config = dict(
    head_dim=32,
    intermediate_size=512,
    vocab_size=1024,
    hidden_act='geglu',
    positions='rope',
    learning_rate=0.00169,
    beta1=0.9,
    schedule='wsd',
    final_lr_fraction=0.1,
    doc_mask=False,
    train_tokens=156000000,
)
Each number is 128 + 32 x the weight over its row's rms, rounded and kept within 0 to 255. Layers, rows and columns count from 0. Numbers have three digits each. The size before them is the row's rms in percent of the matrix's.

# layer 10 attention output (transposed), 128x128, rms 0.164, rows 73-95, columns 0-127
094:093092181111184100145093115086125153185128149137083138131096135130146090107112167132144126125110160164119141135132102230109150140164136135116099121166128105149088206148147105041145157141120201095093172101113139150148117188149185092145178107117091096128194119149103131135109128093106097111139130120066121124110169142120078111122113168127143099137152110073079080057157129158105162068101
096:147129150092094130128117162109143167100140112124175143129140123101118126112125110161123155168163107067160089131149131067135116155117102093113114162111076201115144165097052132089113073126083127131159070144116112117103114115125123128139212150139147132146121102087132054135093134153116125130050139157195108163123108044129137109128186066180114104091108142215127128076126172085142095149087
087:166194119158086145157134110113161158094099180123100116166154135099117116099052093154044157106106136148107117097069107106106150184133110121101160064139147109160099066140148151062095116116134172110134112130100154161117149099197151125166097135172117148151158130157121179118142118105167085194141154122068097144150124116098121186162068180063122152088147157157099128067131137133139122147124
097:203104197126140160145131105098106131136144172069121134148147114165074146153092126078074161148113119154118160128128110154130170116130069149129226188073158072194187129118121080075085110112133112143133167136156114149160132097122167112122110138097112111141145115138107156143161123140136154056154142071123131137141076097131122176096134173117097129201160136046098095138155109147100103130108
099:101113096135085164113163129137152151142139112113092140174121154091118108142067102085097140146110169177145147127120099114122156127133130112239252129167120108220114121181076137181111164094153169129151092102117107168099121132135183098170105151152113142160135139103146156121145111112149142157147096114119108119129114125122157170121123206053141068145170096097124094089137128153128172138105
103:128094107112178140155169141154084094150127149174131120109130114130190132153172096129161116088159131183078139083137159164120106144198177144171039096122086038114118098163133112097146130129154114112143142092109151122156089115127121104147100074104105098104132130125080176137107132088154101103118118152084141089160164187151126076078095149074110127079127158112082141174123078155098116132209
098:174110106126034099135123076103127137127096096137116181161141155112063137149136147147105101183143115194132136141088083141169184124122119130165187133171119147131091158129134125226064132174115143103139095148101135022141139159111128080124133159109098112169105106093113157163123167088138141090178116109137153099126139168091099135127093135117088136164071132136159117115109130171060170101127
092:086133084161091120119096137157154146150145073164136173050110163127143148134108143155148103125144157135156089078084148086111142117181145113149088130078130141078127115118096124246160111172097100158135036083124134129116103147096092107158094103112176180129130089072092130145111129123154179088094175159141076078078145108152147140140137103149078161106113126141130154173122167168162105120145
104:133117143160133136199105056117187146155131067118087157153173141171040090086081168090091117129106166128106124167102115105102169149083116145154232119164143143164068150127138121187082133123124132157130138148170125177163150171180163121132072152124141123109131117130087115130126123144111134136180149147096110149108098053122135186115114131130104124196165111086112094101133155138132133098087
089:107149114235119138169022132094158184114095092136130123138144162102135153104120125141101078151073155133130153125089090166160138130147132122157071105102117155147094137146094132156129077102152224084119132085103155197111156140122137105189120112149100199172126142106086146132130132096153137144171221126106105126192144121152085124149092118150156138113121157108131122111137144133115177098101
107:090107055111165094171162149137100120126113093130150099095121095152155143160133131106146071120159197096099145135132192106108125159092132112064067127172084166042091145122181143133157124084109091084103175109141159077204135106126114115136131130132115120144146158198160103149110117081139095162168128195152153136148122159133126119178116091115143132111108105122105187083112091164115197108090
090:128127128144087168161141095074163070111121156119145101117120170132077087110156161191129160144110092111093074171108053150111112154177139179127076148090120116146120146155087122155095146157108091181107088110134128149058171112120143177118129129142120177130045114133170163086132086203148125082149098114150078104130119051143094124152134126194155164102160163122165114147154137083138149113107
097:111091132143167132092176138161114123141145138117138147087094184101108125127164176074147111135169163095142051168138189106088099130091116175161141162160168153080072136116186177138143099106116092144121093117115116057102144142107152118117182105153162124111122088142204068126146141173132121082164123211110075110103139123113163087101108172137153123171164099069122126160132138139157194134149
093:146061202154143107147181136152110094106133180122079099085130071135168179165080133089169208112192143109112128161127185106137194122131115114134165138105136141165113145125166167057154124124128108151132119181104137155125129114131163132098194111129104121126142118154136078142158166134155127093137133130086082180163090176111222152121141161144119120152158102076064108086130146137149129150158
098:167099113108107139165148148141090172109125171099150110118169120072143097158129087105091136134157139106108112145133154108070084112111083142255204148131163112121133195084150126016165059124114145096128171080169141108089136091133119100134137130132155101126153127119174085110185137122124110114105145159154106151093122131117130059087125141152170137169136125114101130160128085165135107125145
105:145132155140069137139158113149136141114110157130174118091199120100120109203145116165090116118177131122145111083096125064121095153130146099170172161090152098159170151137085185088108108065143059134153098080193111137124076111133092094099105106126091135126149108158083107123181081154127149164103135122123096137119113077161134116131111152110095154096107168178111097168184160135208069181120
088:122088184177142103120125066176143130143161121068165129146159172102117139132107156147060105155092107108127165129097125147155108129100089163149169136176173161139187172076147111026135079088144112119148096133141152130111136153115099181117106127148138128093201133171145103111139114113149155117138091091140171184171123113075137096090104117186148127224134154100113114123137153137195111148160
103:158142098164130102153170080118088122105104122126140106140182121114165131140113076146095127087078137120115156090109067087124069146103113162197173073137102117167144143146143100009114086071169186073157154112144147188155149104137094074138141108132151126138187151147095129141147136068144097171164166133126144177134118158118122109137087132140103125114162153170080075075147115117105110109095
091:139114100119112090165181135131104168095150169106148122143117148074145125158119083100078114114164110105132123141107165084130098194127104117173155111160129119089104157085161132000174107098125177070159151086130158091156126148147117116165130152163114141130159090122163094158176139066165099112158139158118118140101168168074131071150048165128156142114093136169131129111086099132127111115152
093:113167126168086028154132093128129095121097126172087139119141135152144169161157132140146125093155123153143156070108182107136159164142143101228158107093098176111109127119136130127060133138169162140150047126094168086091119130120119071137100134119159144120109039099102085153085148112161139148139126152120108134110175104121177092086124163126090199134117155161125174181077143118134142104158
091:134096155132108149105082169116151111149140132127109105066092133146117125122184138101163109114121093116130081121111136182119105098196118141099000129121097090097103150154077126255128142159136097128112112117115110086158130160145141130150144139117113139113056178134156138116119122129120136039118125169191143078139167107144108142132107132100143155048171142089140124162152117112136140136111
082:153129172161155083149154063156106142164143121093143098184208128154086117108147154134077130130100147134146192111111144096127095173104127178162181083135126112165120088141185168046071132117174131092174156138134168133115164129142117099149114109089127129107145101111114161085115124126141150170154108150035130188158116130142149136120125173120143120187133228103085090094154130103141159121137
092:072109043133130151124125157162146066125104115136133133043089084109127139134143123161155107155130129117158108100148150116142114149144153073064012104082149134116080130166099120229162128131133131178114091117122106075132125133089140181094147116162156124166141125161093112162105108148138123055090160198126108075122144143139173134118146107150104147115102090104144153137087168141104127117174
# layer 10 attention value, 128x128, rms 0.166, rows 74-95, columns 0-127
097:151101192130162153172144154125071103146168156108132117125120139098119107104172060109175140143176110140126095164104153104150060153148099138160125124144039158138103124105111174094151132130095107088113082144104083136153174122082123151090184157146082102095168113158125094072110147089135152150113182129137158159106110145207146142099158071105178097056127138173153129116166106067092163136099
086:119097141150059104149108109126165138081106102142158145152123110096101137137062109157100045125151173147131112094083074117182123114166079074140124113135116179139079114141132129124095094080165083117151074128183107131121111126069154125134154147141125107183125160153117128123123147095113085196173123083159125144177124156133167163122141162118097101124161193144153123152246072128174130146116
095:205092154190142144097141059096135080126069162106102109078151074176188085143155161079129112138072153093139095153105143095086127159127153134130147150138151095203144131146126124123144139141144070147119133113085136119135088093139141111158150166188224164084112182095165126129152137162127101125100123078139111122130108117143104138162151143138179178140175157135120104184148097173122121066139
100:103111083180127099093171177111153182100150168101158155187146172123098126117133120117149041111146121172130167180161137155131160158106146092169132126151205121191116118185135149151096208136133119190164135098097110155109102100164140130110169167158163116109110142084122137177099130116148143138114131143161173120122094095167151167060085152111115084189173137119148104113180133133167162094095
104:129103079111098084070080120132064141130117168155122128117168136123147126162100167138022177097154144101100149135112131116124185107106125089116115127123178081100194125096071112096111145121120094140122160118147157104109079204159152109154124050083072101175114109166092165166112159122117110123084121158115105120091168161093172126162134192120125122106147135091124149100122138213134098098121
098:166161108158134153129144149127191118132128145108092154134149179174180154147154146147122108123145140138096141144147120093163112104098072167121135090118219115114098202121086182154085178165125126155062079174117127124157132161093083103111143155123146169159169126161130071163075158154141168078093155153120102130105178107102160144099145145129130137186089136096136094148166231162150120103092
088:152175113160172132174107180163126190187084131140122132137125119090069093124122094110092109082211134113143140129059158131158132127134098033135122116076170131065153139146120134134119112135106171136118078123125148206175138168166099162157165049096131110136132101130142143078079122122120155127140166170151089123112071088134111135117138148168097145130076162132142166132172148149126120148061
111:070180112179139128161144145108160093130070116096120143126075099144130136128120126125132048080134119141163104119105117096123153175146123118134138187131155142177139168119196137130109163089135083127051106117090112200196105058091114160127129163162131127105111206096154136162105100165105155126131106083134122131094084026117128146151129133140122122177090153128137097183135154074175123107128
092:130104102128120137195142159164111121117109094129132127131114187113066015133137119167102132103160110122124103100138159155138151149189103110127129121128167193082032145108140153120114064089142134051163115118176109196110082098109140113143113178168142108131160109155168143097054117137097085138122170095145143134090139130084136122092159160134117096165097141140130129144128156169114155129044
105:069143164093114159156111176107148064072123121103174172128130127109144124128095111118091196123185173143055152106124175170097157125092135167085117115154119085087112163104128151124140107094069185101139179174148101145129129131151085144107072113107118122171120109138123135205131076085092163136133107138106111136119145140085124162164132093120055112085115172145141152068093148104110122174201
088:163124164130110136140119106104107155207146100123147095131104116200118074181130152122098077112145121168139132074087096160161127173150109114162124135067111136096141089074102087112124107136139119142123148132152144138105166087100158130124133150183200136138116165177133134083128092113104114096197167091107165136156172061186133135065148092114186144184139049082121112184133106120159164098122
095:115139102116170087085155169142195161180093094123158125180081117155137134135099160127163111064103153105151140133142155145097138176094116124131106133144198114109111106116089154091166113134117153188094139111116129135183181122176153164124153176113155098114119196102047135175097075173164150093134117161132144129139118092063143090124092065120100179131107100144106140058117135140090108138200
093:144134154092121123057157158100178034120153133162122075124119097122137088194127170125174177090117170156163158110153167172082138151184144103146129146152131135150122118185108109094152181106120094086096105076136124078102123116172157136139136070169171146192125161088110122134148119144193195165136077140130108143119129132107129087124138125141201097103144112174131133095180135106086087127162
099:193092117150108115083187108142152130118082196079151161082175138096143122104169119117121161095148122061079058183103160110134102182080098186161129137154125099131119120156107156082120074134116137162127150109202115118085109138111146154106102187057150064108107157090065158134139114153170116101165112134141123131127101089106160058115143125150143134081163130084103136085121125154119099114139
109:180168114156101114174165119157110179135099103125133152082171118116194100207154138090122080114146149143110118189048077159204152160100095057129121131109069132140182111175114167111122118128138080154084125095139135120095096115155094139098194078080140070084121110167131150136175108146131120173158152117119162131126128115145134119095089112150153102085143164160125124134171106142073178140115
089:142126122129129088100184127129138103105168136119098137066079140158175115144140173145202135067130131098209058108144147116123169147076139173147141101059102151162116172097188099092113043129137104078116102151105147097087115099149154140161119183111146161053108086091148118086146137143149146116114142092136119149161154118132152105103090079175109093151129113141125056137110134137131187153166
100:125118112113036083105154110127067113046091149125106162117173125123148116120180158201108118157179121139084077196139149076183171156151085122137131125119113083147081192160187116089107118096151131049151114129166107163128084121062144159114166140109115110089140102131120142134151129111144092152178173151152105122103136165129179074127128130115129097108170152126128143148114124139078170113170
093:150110077166045116102123173136126098085124143113118123168204131091149180144092103156145126072160127068080053119111137090156129136102100147133135118160132119096061147185110136086120080115090134130139140127231084083117131198131123158088099160086128139113122144200069120178136162106134114148113115173134131150137148134077165103132138078126100115074134153105121116093130149174118139156136
090:134118126168108157085135152118156175131087159169106117136136151113172170189081139151120091098232128119109154146125125103132174125096108079138124154066191152087128133164123178112115134137115110122053167147150135112153134191075145147119175100127063141171174115113148116099056139178158098132153151133152112118059127158097121099115140102168132067102141137115067172124132200105133106158108
091:192143100121155168149147153179058120186193120139130134103120097114122110140118126145083161091111128104120132118152123215103196133144108121114111116126171136095137123091067110165159093172107074146149090134098190128175182151196119135087145107156149110095095188161098147094137118105058099100087111136111138127159172126122102180117169167082106136170119149117102162141083108136136049112139
078:111154096111067121117130091129124153106108074090113147124124113141198150197100179174127065117157133175165120116116121126082165099107139105116132152125136127182100131122176178078105121093168105064120125113073162110123094109092183169186181193127017147114110110130118111156137092142116098137116192100114163141113081115130129102124138129145161123148123127106082100120198103156106106096180
089:096133108102186152166062201119156151163132125158139103164125141100086114144126141139065190095102153129087153085110155140178137119189141083104113097081178065068142102090120126121148164156117130123145142117086139114134174091131114140088077074165149101161122141139153132068097142141132110117141116164141083157136105103117122155118124195142044114090140121132172092113124140112096136172026
# layer 10 attention query, 128x128, rms 0.136, rows 96-127, columns 0-127
089:134118207148063198163164133105127137097162147087085139143120100126145105122130147130154130114109109089183066179155096108091139126089139137114136093160125079133137165135135114189163120163138091120088125117119075136143177134098100139149079164126139165122136119130196145137123182192148084160140113158136071139093104142154185159113135181188174071136156147107168062104133200103166122141084
097:098136100082209094138156144160115106152105089117159115150139192154077177132168132107094130072174175130055149161126167151184088162095122120103124081122102166167098103092127133110104152108109128155158127112157174095114125125176164147094143118111168119105128147081126100137135016093108100117135098099163181130172072079127124136196075095102135123123128097123114109119155084161137144082160
095:132122145150145115141111143145132144184178133128115095084123169132137074035117143149109178156152082108176130171147106089131147168169115176201114100110099151139128148123113120179175150129130165168074152133121129105157102160093098143132149114161144132156166112172066188178056197070101145149089071177096136137101110106157123084106174100134130137188135115097176109097103103109123146084108
101:087121105066122139095153105140087157122051110124179101187104104132121192158133140093132113081129164135101148151101154122176082121119162146111169121076175157128109146120172088093133144136104136140164124119211145164072143117142170131128156173110169112075141107092159080136185060089188147107171093124113154139169109156097134092191128079088146151140129083124098163100169081144151151133166
100:106169086101100155132215138170091146122072143138185123162136121141128125192149102066147067112102175134063059157101176166165093147115145120078172152148134141158122145121106157096095139123085123107153115117131106108093109107130121136137160156081167161106105143106154093121145081144154105119149095067131165113149109111083128160182087137080134128082149125153091146114138138153152142198230
101:140113187084179163162177122169135090132185133116124092149132111102166149104100110141139083154163077116155109104144125144171085092129157093111166125126179130152194170057132100144129102155159067171145086130102120155104164112129075127101125128095162179138166097152154110135111186090137168071147071106110115119093136143104158151104145119140085140128089116080146071147094212147167119166195
093:155084201173158133123109158170158162166087131158115127071152190157106118127166143150156158110075121146163124131113146194133147106167130102117139105135129110104105169096159148136134154082136108110114094164050122131142122160107102149120123152142167117204152095174168160110083147152086186079116085122120072148109174183155070104102137127182124125089169158143176087085099187085140118141085
063:146137200106162144161126199101143094113164153138147102151100113088095125050113128132119142081148136139190132138205117129115126062096091175130164096110179155135150189144153099131113147187126137151105116109125168162118128188151146168085119137078148145122121148123172129148095146136080133055158089182116144095138120136135185099106153148110134048194132141101127072133185134105149141177160
091:191098127105122169122109187099150088105144161123151124097129146062062119150124176124216197061156137146165080169131118175143145117114090117153166139116139103124130190118150134075152159151109141206155093105157138073145141118137124159092131054109133099104079099079147130100122129138158092132152095137110158081151153152138175121104161128151182098148149121102062088115143146128083096160158
104:105152115099117108137094147108109093155136117167117174165167116092074111103197188080117090085133110099102132068155099086177069062098153054125151112149116100128109107141088131146121116083090192091141116163147090132176154171083147101110128135080170105075177149142123108080161104110154101133144168146121164108158132168127099129129143114099191121069143101182118064079111122140118131141082
112:142151120092141076129174113172156141173143098190133077105107162155178070183169094126165082154084118093105090105117126126109093146123112119152123140183158159101095146134131143095166123133100103175051082170122102142133159135113154086133201122151142073168119174128177126070085146110137140169128112138124139109056143128115121103153146049130111142149135129228153142149129067095153104119122
100:163131137132145134135083095177085194118062150146146101092142122131181105131161092129073192175095097111111092114117128153165151158112153157162154169082071125159190158103105089100160119153195161107139185134161187100060127115100142096175147168066128136165119116133118121161149119079165067150127124117099116120118136157154119034115132122138152126159110120077117180095149131166155120120163
105:067207109078143123136057135163071164153106112156162146140133143137027083148147134098146140117101138118153185195124138150138156068138143101140105077103118119093128124137142089167154165137048107119098078113142172102170145140126149138097139165147084160118092142115173154103111146087116187129132148114100169157163101166151094180134183057132126145144110158113140127090153127155064131120104
109:138153058118140177147185153139141123111076123134159133152175108130131143197137181136095140112096101108107116138143221110117166189085113162159128170087118185153097111132073123117102151170115146101076065088155158098154130077097147107084153150156158091094120160155113119115184148126156102129113114126132116161158104040104137107104138139131129118143142133196170156162083067173174085138124
100:169112176167202118126165137149111073137050125141164122098141141152118085147148129122123130121078071145166164109103153107117134143118089180124106145108216136126136132084113129113104108106155132110148107150085165132102119115113077129190097167150111119110132126027079130165066116140137175178079103105107097184174141145128193152155095127112102124114186142097174114131054165119098114105127
112:114125129078122143131171105143078134136130089147119128133072163153166141101142109138092181094172113131092143149183136116120140162112107112178092141224115078114090120212121068078139085075057117186102131094095161113168127116154119165121156176118123132133142159194106167133084134104131146155155127118168198133091132169048179126120118134138111099132153067099157123082113113166115134125134
113:177142146164108123167146124139143101157188163113099126092103134139174066100113123131122185135120090121152150136181088099088127144142096120168133087087144107094166168138118156122158103090167124124129121149124149133172106169080050133146098074156119133175181104175121166158076188125103133148051141175101093169082148140158132108087173112172077091164115162096186073140114145067143134128094
079:100161140111100130101114130143086135109066127166146130197091115119093158200147094110103099104122133108123127111077153155138099067120179127099164191182132136166115118105177114126116136103117135074164134176111099152124127127103150093107156151117149138100064151077195117075140060164206117177173133061113116119164118164100148100205126090074143103113131151166076145110146126139123130168108
085:079150076195165111147127164172103140144139163161179107091130210178079121171141087081095129077156109107107162207069174150146131150164110165125139180097109150143099135097110106089138091099167131167157133120150169129111055147107137131136149101153117122100106139152098155107127132138127173178046097147083127133145108103141113087139144094095129085170109113173094149096098085153160151151177
087:143119137184151076129170105132114108136188168160164110073115111105118134106083132181135084088154126144147109122132104084124135145178100114169145076086181123116158104144172111102187082141139131177113101127130073206141133156176117141147126096116188063095173119158130155140135149101093161129152113191084133155142135210209116073090140104176116119105132078081108116161132119099098116112111
088:168137133100159123157145157105140087146087080159166150100185178138122108074148131152181176115134127105091101028105114134135178149151122095129128092101116083126075069104131142145158167159136099151198104108075145154122125058121094122084153080158119126111111166169139159151134171150117137149134133105107146134082176166102102111154093187118114152118058154112143147127035148129126077080118
106:106127191117061165146119059106097153090171163125110076151053101108081183096122150132099106156104121119154147182155106103168158136120144130121179193132108154192141202119174117130111111112097159108132207142168141173099091182134134103115179170150086114103129096110141137121202119104135153129163166142106137130133103122127151144181158127056138102159141174155111103128126072146139170122123
102:087139115094123137169123144106125123070101167041126122149086096159158095086117100116062124103095097127082112178191169178107178148135142147113144127103163114157189162108129103088171132080157124132144200127096092097124076125160119181134155131125181172202149117153117122115132120113126129101061125059094126119109119171091197103117147125139113072152169128083130110145088145127163088115160
145:078129149068163155127177146186122153151056137152164095137080112152092161174167105089128098092141204183072128119106184171166099085119172122059178151126131115154107148107121184108092138172120103146122085110146115131130122124127150156085104156098157128087107142075144132086121061155112199097164117121167150083176128119140112174153129103097159149096146127140069175138140128141154160147111
138:147160197139163124156086140130179111146195116139113100124103156086185097099131132168062205124163117134248115103131125088088145115160090118129115141128139150123141122096101117140158116146197082169100126181076151103148101159142099138147141097155093158175154121146132084124069172159134117136126149159114080154095149146126098090065137145187102093176116151132168112111155136107185107140113
117:146087179193120156169102123092110164165109082095111129174116069120040087080125129138164160120135079121153138147101119112130156081158093104137136067123088143152104119146105071155139162135140163139131167130152141133170130155163123119123125134184136132136113140178142138175064135127110171029104120162112117119095118132069165115082192079137133179137104195114113098161134129099169107100066
106:162130165127071137117189170122127169135098160181078142183115121128115136093157153115130124051138125097133181129111118115144142141163146111142141092128196158096162134132173065118122160121137127090196088106087160133170142150093123155154143112120158111147147142081115103205130139109116205074152101170055132091123112160100180089107138151140165088154166096171129142102133151135128163031118
104:127120132060122105117126190180111188130164211098123130125169126099123124070132116157171124157116100080130080141177099144121138157102064177132169185095113088074072173124108077132147113122104115157195113126143183125073144179092124155123122136127096132097120103117162083134122177122062139103109162090155177136160132172128139113123152109141162126137157129092142110167088058096178093125148
109:125042145166133154087060083159096159173126170143166068097159128096146154115087118112123144113155123079152151095086148114138138131147223177117139158149173147133162108095100084117135108166082118140120127148144148118130176113082113124098115146139179127164161191108181123135164154144102140125128178056199076108153135084121175119168157157112102134184147156082107109087098119164115137162117
105:155127203127147119118166155134125071110177170124108123172091133145114140100088126102098145115116102103176128181179208104104171113159070175153172089129116115170155190148173144106105051129123120161141124096178104141124127105133120147064129113149163097116105156178111128146156181149138137051112146174159114148198107192044167121077099145144141135141178127120119132145143128124106155126153
112:110098107120139084097077111127129200122117153163087190140144164142147151119092140146174153183089135107085119092164156150123141071160139090154111068137088129111128088148145101132099121153136036145077076115069120177084090099069125197134079080156093123146135118073112155124102115157141120162127136161123092127135123166104136192158130140127110165109108167128134144154172111157141055140059
117:131133144151124119113122102164160116097152104147150085154092202092163162183106053104088148132125167096120118157108149128180147167102097134164146160161179142132098171092213158102097125099156080080108102136080165168061102117092163085151152200119163104126098092108142089153112108140154136136140160127118119174126121163134154119131120171138087156147208148155077116112135168178137092071091
# layer 10 attention key, 128x128, rms 0.148, rows 96-127, columns 0-127
095:085093091118097082136132125141114147132105131166155112161149163133058171146155141087103113132213155156060109157098172129200132118089140097124156126139095159135065150167124126060099157138116117153157118130125174113112143084166168142087187142099157096067088122087131114095140096117112176134154122118162206120191098096127128121144085103095150180100098125144073189154169135169117141145158
085:143046105166052122099101099129132106091180108119130098072113124182140163095148143119158128170126153120183133145117094110148185175171077106157112103164182150180148142136149149136167131185197121162091134071109139118114135145090171129121167196103095155149106100102134137176129168089086189127197156108141137141098085130099133113116133154086162163129136181159148117115128058143116166117110
079:140134127113129135139127150151148102113177140099064155115158093083167100104072115147190102131090079111162107136163105104101127137127136094159054148166131135124149132130169181122154124057135084109117131157167114125144100108129051194129109074144119149118203089156132114114091139143166088134081147087113077173120076158153187138098174147201096149123112109053170143132153160097158161100104
075:076115126160143123135146109173169135151086102191164093103157168128083146083151118119112168164143201123131155102155158164119131119104102135137184089131112131098146165107064154141069123208109116123075102117094160170090126114139119114147120095113149098116091095093158150124067127078075123122106166138183157125148115119127080167147048148083169148131171135138080210161078154150128111152168
078:078106155085148127109122123131114146163125126137164106178119173158118122128174109110114144113187196173103168069104168154129149094105136145085196162084159151093131108089085089112068129191107176137137114101156134148138148149156172079075137111125137049121111136065153153144155110099101189107145105125152165123165164058101070171123093130066157172098129141171124154157128175143118105118143
102:123121112126146121125117118092129130136047096106152091154128143156079111075120043128132147139124148219125148117103161148121133148083125084104106139079138178106104109163142161191083178143122111155198082072129093153079088126163155089058149163136123138147146157042165197140159126144059149134098129100114128122169152120098088120138061162124097105122123150127108116137101150098128108135176
078:093122124119100174124124108115100125124104110072125153167079120111142151101173137146151137112109105120141076099125064115107118119126090060127107099167189157116095145190144134162117153107145157137089090152128105134165085123180053171071128095185101128148129113138106161109088164197169128169114143142151096077124125169098120121120080190149084085082044154086155081142145126095161162071112
207:088120112098143081125131106167113122124113132168162089146116161152105140112146063077116112162155212176118144126113145190159159086103141118069200131127129142094125147127105149102049150177109136153105099076119122146130127183158176066106122120099128072105064139078136165161124094114090173123141108112201182075151150110121097139155119137045135179110123151170092156162123150124135102126135
148:128154107158101141164083137091118142133166118099078144116108066079177111140110133171123125139117062122144155132159112083080158135140136134192046085143132156116106119119169127155177090056139108161111123129116111099154108143147088133175102108164113154141198104190131114168121121095112100141095172133077063185091129215167159119100173127201082114144123097108166099139103133127111152090113
115:142110120159140135120144143104116124102163162070132168118144083110167081140076161154138126140161061102158115139186086126071164186134106091163055103116092134138153103135144134174217141070102155132150156150127101104117124135065071144167134100189101193128172139159136131125078155182124129141105131123099097130122153169163169104151170141225108107152094160086169126129093111104143130128115
099:114144125174103132155169110176196133145087124069074132135112139110134125135154124168124109055148127109139043128113089149091142158148068089121164145105133160107120126136104081107110127130119118058153129123112064059115093087096153129086222175136178122150171063128145110137153064092148057135120117099145081126108141158115108120086152137166092160148157204105140127137130151141157109117107
093:189101230076139191136142096154126119158163125111150066152186096145130112143137148131145131122153104135124135129133131118154145100139216122132169112071099141114114135117083085128075144137111137102221118157119189173165135149118112122130069090146156161103120095106137126099161124053137095131144098097041124162137107094111132155117104164132177217122153148119124141120109150166138147140174
092:128098099141163117167195156138138153140172141176114127105065121121121128090173090133237116123213132078127070132140113136175144160176136096155129093145128112129079110180174151155114113123102152117104118163143136142202139148165135138121145119102123101148100121113138149154091130124135116169161099157187108079099078092149148109129096129167117085124124125148122132179174107041197191122157
097:156109160132143136139136056160075121109143137114120153032108139182065125188107158115082138152160134101082080164066139118081132159138114130149126168104136145129101147101147178097091085124101156128118144151128116101068140105181150090130137147153130205126112038115135115125099106049166121122151107174119114141100112137201084063173169105113158123172136107120122126093120127147135161179136
096:135093156192164165143117133147125126130106104114163111119052134163086151144175143110109181119163144160108149114100153150196115108093193150113181117195117180117126086149097123105123146153116126190076104194144140158128154109197127115091089175180157120162083168124125134120108145131112093123180099145180172094164121119111131110170134128084164087140116112099072144117176072194117096112171
100:146087144148160076089154149167109100147093087142111134132092155178135083189156124125136087126161146103121109156158140133156074130203099173150177139148135149089122080096118167097117158137123196108141138137070128091159149120142129123157173176090142091125136091147128081109151133083145136103130121155166172109171119175211165090137087090123172110124170179099131126128055151136044138074093
091:127142144148162187168112148153089188172125122086114125166131117095143175190126133162137120153096068145146077117118108136088091102128143069168101122097097134141130098127122110157165116102132111130218148145166068125137152083183103180128072099117114156094150126127135118080165106100189062136081134120109075171179110196162121112149175129149107137129083060131180147123089173107152119121143
080:073067108130136098114143129155166131147097098151184104113140167135110117111153106109111154216156210104128115115121152187178146122128112133079177097133085121136110136141061135100076158158110140171104148121105171134100101115141166129093140106101131092129074158073095134120117127092058164146147097142140202116172161084105076168112050173104176163142152147134063145176124142140130110124131
093:177165101086168117203072160184134154128130163154084178138140151097104083102191102102157157153139092127100103111149123096165159114119140120117156101135140161068107102108169166094107115154101141074097091176098140143143117177157139128116147081170150122168192136128148106108088119102140108067173162122135164118130129093197120152074163164177106203130108101114081116123120129126115128117036
105:110204096108124145198090091157072140127134102122103138162141114125120090110137126106127174116097088140173132142117113121105085162135150104159116103117092095132124156089095106148195123117118120093128159158071101098154150176077095096164144141162142208125129148167150109092056147098186081112048182061096108122152083113139117079100160115169107122166155098158157139082069127089146157126142
113:117174110135127163123153111124124111107127109096094123070105119101147082135090147109154083088126099109123106222177141102078132126150144148155099160162132159160087160133146161132142059108134136100143159130134094157111083077158089151171083079089143126115181141135175126152187144118175064157081141135108053187130084166093177162132183074162099073131118134137141128120084202145135129134125
095:119108145114151137154095159144126106121173158176135147132163190126124103104067080126104192157093111134125103046176108134141108096113157145093130089097099158086187134113118161144125127167149131081118137123143127193094107107063109067116084053132108092174139090113130145104101185163081121098114108101111089167127157081162116211085120176095129161130167136111102171118064145094090106124126
109:087119144103163142089106121148098112131072119129160099124098137141119182076143108125100095124174169188111134108114126105117123041171170100083158139151127126148108153151146122140057169163114140149135123035120180154147132116192132093130095064141109107145113144127151138109131139169096144125083112108166162141133149071147053183168063101060148111123161135220126155094115164137114126154124
053:125128140123173140140069140132161151138143133098133115150132156142102169067134055092142130120123105124080112084137118089115059130086114100112167156116102170138179095149172201132094161127169070114122085066156085223082096128152130131102061124116112135120135145149123163182135132215103074136101104078130134115149153126137088155106129183065050113129123146135111139164129122099109107109148
073:123077135141136151162134114121137167162033127092121134152182138115137184153141057110113141124165097117088111124125154125139130162046115126134165118110143141071099159092122188123105150201232086134143135144170154105108049123179145186102140115092148106098113159125096129149143129130135144101132113115197129166127107131133118183170105154112044174113147120082102148139160136138108105157098
084:076094112099171106169108135160143079120148138175151123164107175147117214122146129104146132140181119120173141147158129112118131091139165073080150105101116081123117112158101179127089029150093139087087081144086105092128136111166130129080130145095106122113113129115155162146097147194111141143134152142134112128157118145124111148137025144112080117146045171128090211176176126138132130162141
097:149155121101150110161117166154105096098149128110148164117088082125086132065133127142156127185149163144145168093217100131143105152100068146096139046136074129136108135073095146127155149131078162118100162179105147121116121109180142175170090136084120117093162071192110156133114131131054095126101184136138130124126186112120112040188109132129132137115111141144123100155074180135149111171156
095:121181120167102082108143108049107171151108111160156067148070131164103122121108158142091081119117083224084125108127099099123131083134131073135151061090073182092139112133119123137152133089122157116105156069124087191129106093127132068120128075126155114096105054118179134108159095104132192106125080119158064128110098095157113108157133133113082105105094157127171126130125111148149130132164
099:159155098191161118096133158142148141142180175138128098147134125104093135148124089140067186161072071122099142153121150145119191197140074120135127120094122184164190130166096067178106181103181143130121105187104082166123132094164098119127116130081102157136153105140129131116162135103110064112144069134022124168109098124128127108098100122156102081172166085125144086128139110092120125121140
099:163121097138139136149068148116092108101149129122122142084140189107131073111127095080068128126121119166145123105085051080091094106150159073137087149159162139063098083033161085183131126132134134154130142143118115160157105119160139093160080097129141176137157076137152128132095113149140111141127119122094134111131147232175155100118165106127085074129118083110128133136150131124110115135022
100:120115153169117068103147208104179131126117132168135120132136146116133111082159150131131149102142162189133115161158163097135083130130118137129146131089184092122129179133153160126085162165172134133159188127201196148141151138134141137095059183080167104051098064103074092132134158169129116135155131164143148093113091130154151052080126140112109129106126090133073188120124169185140134116149
108:184130191146114160129127123111095148120143134119092143111176089132176067112169133170081181131083096148126123143132066147182143151133141167178111146152167164097179115110126072109168126149138148126201165152135177166136104141083168112163074159082144135163153170183154148136152119108104052144105185114110058136107110171170130117120154163157139116132150084071132084095086097120140117098094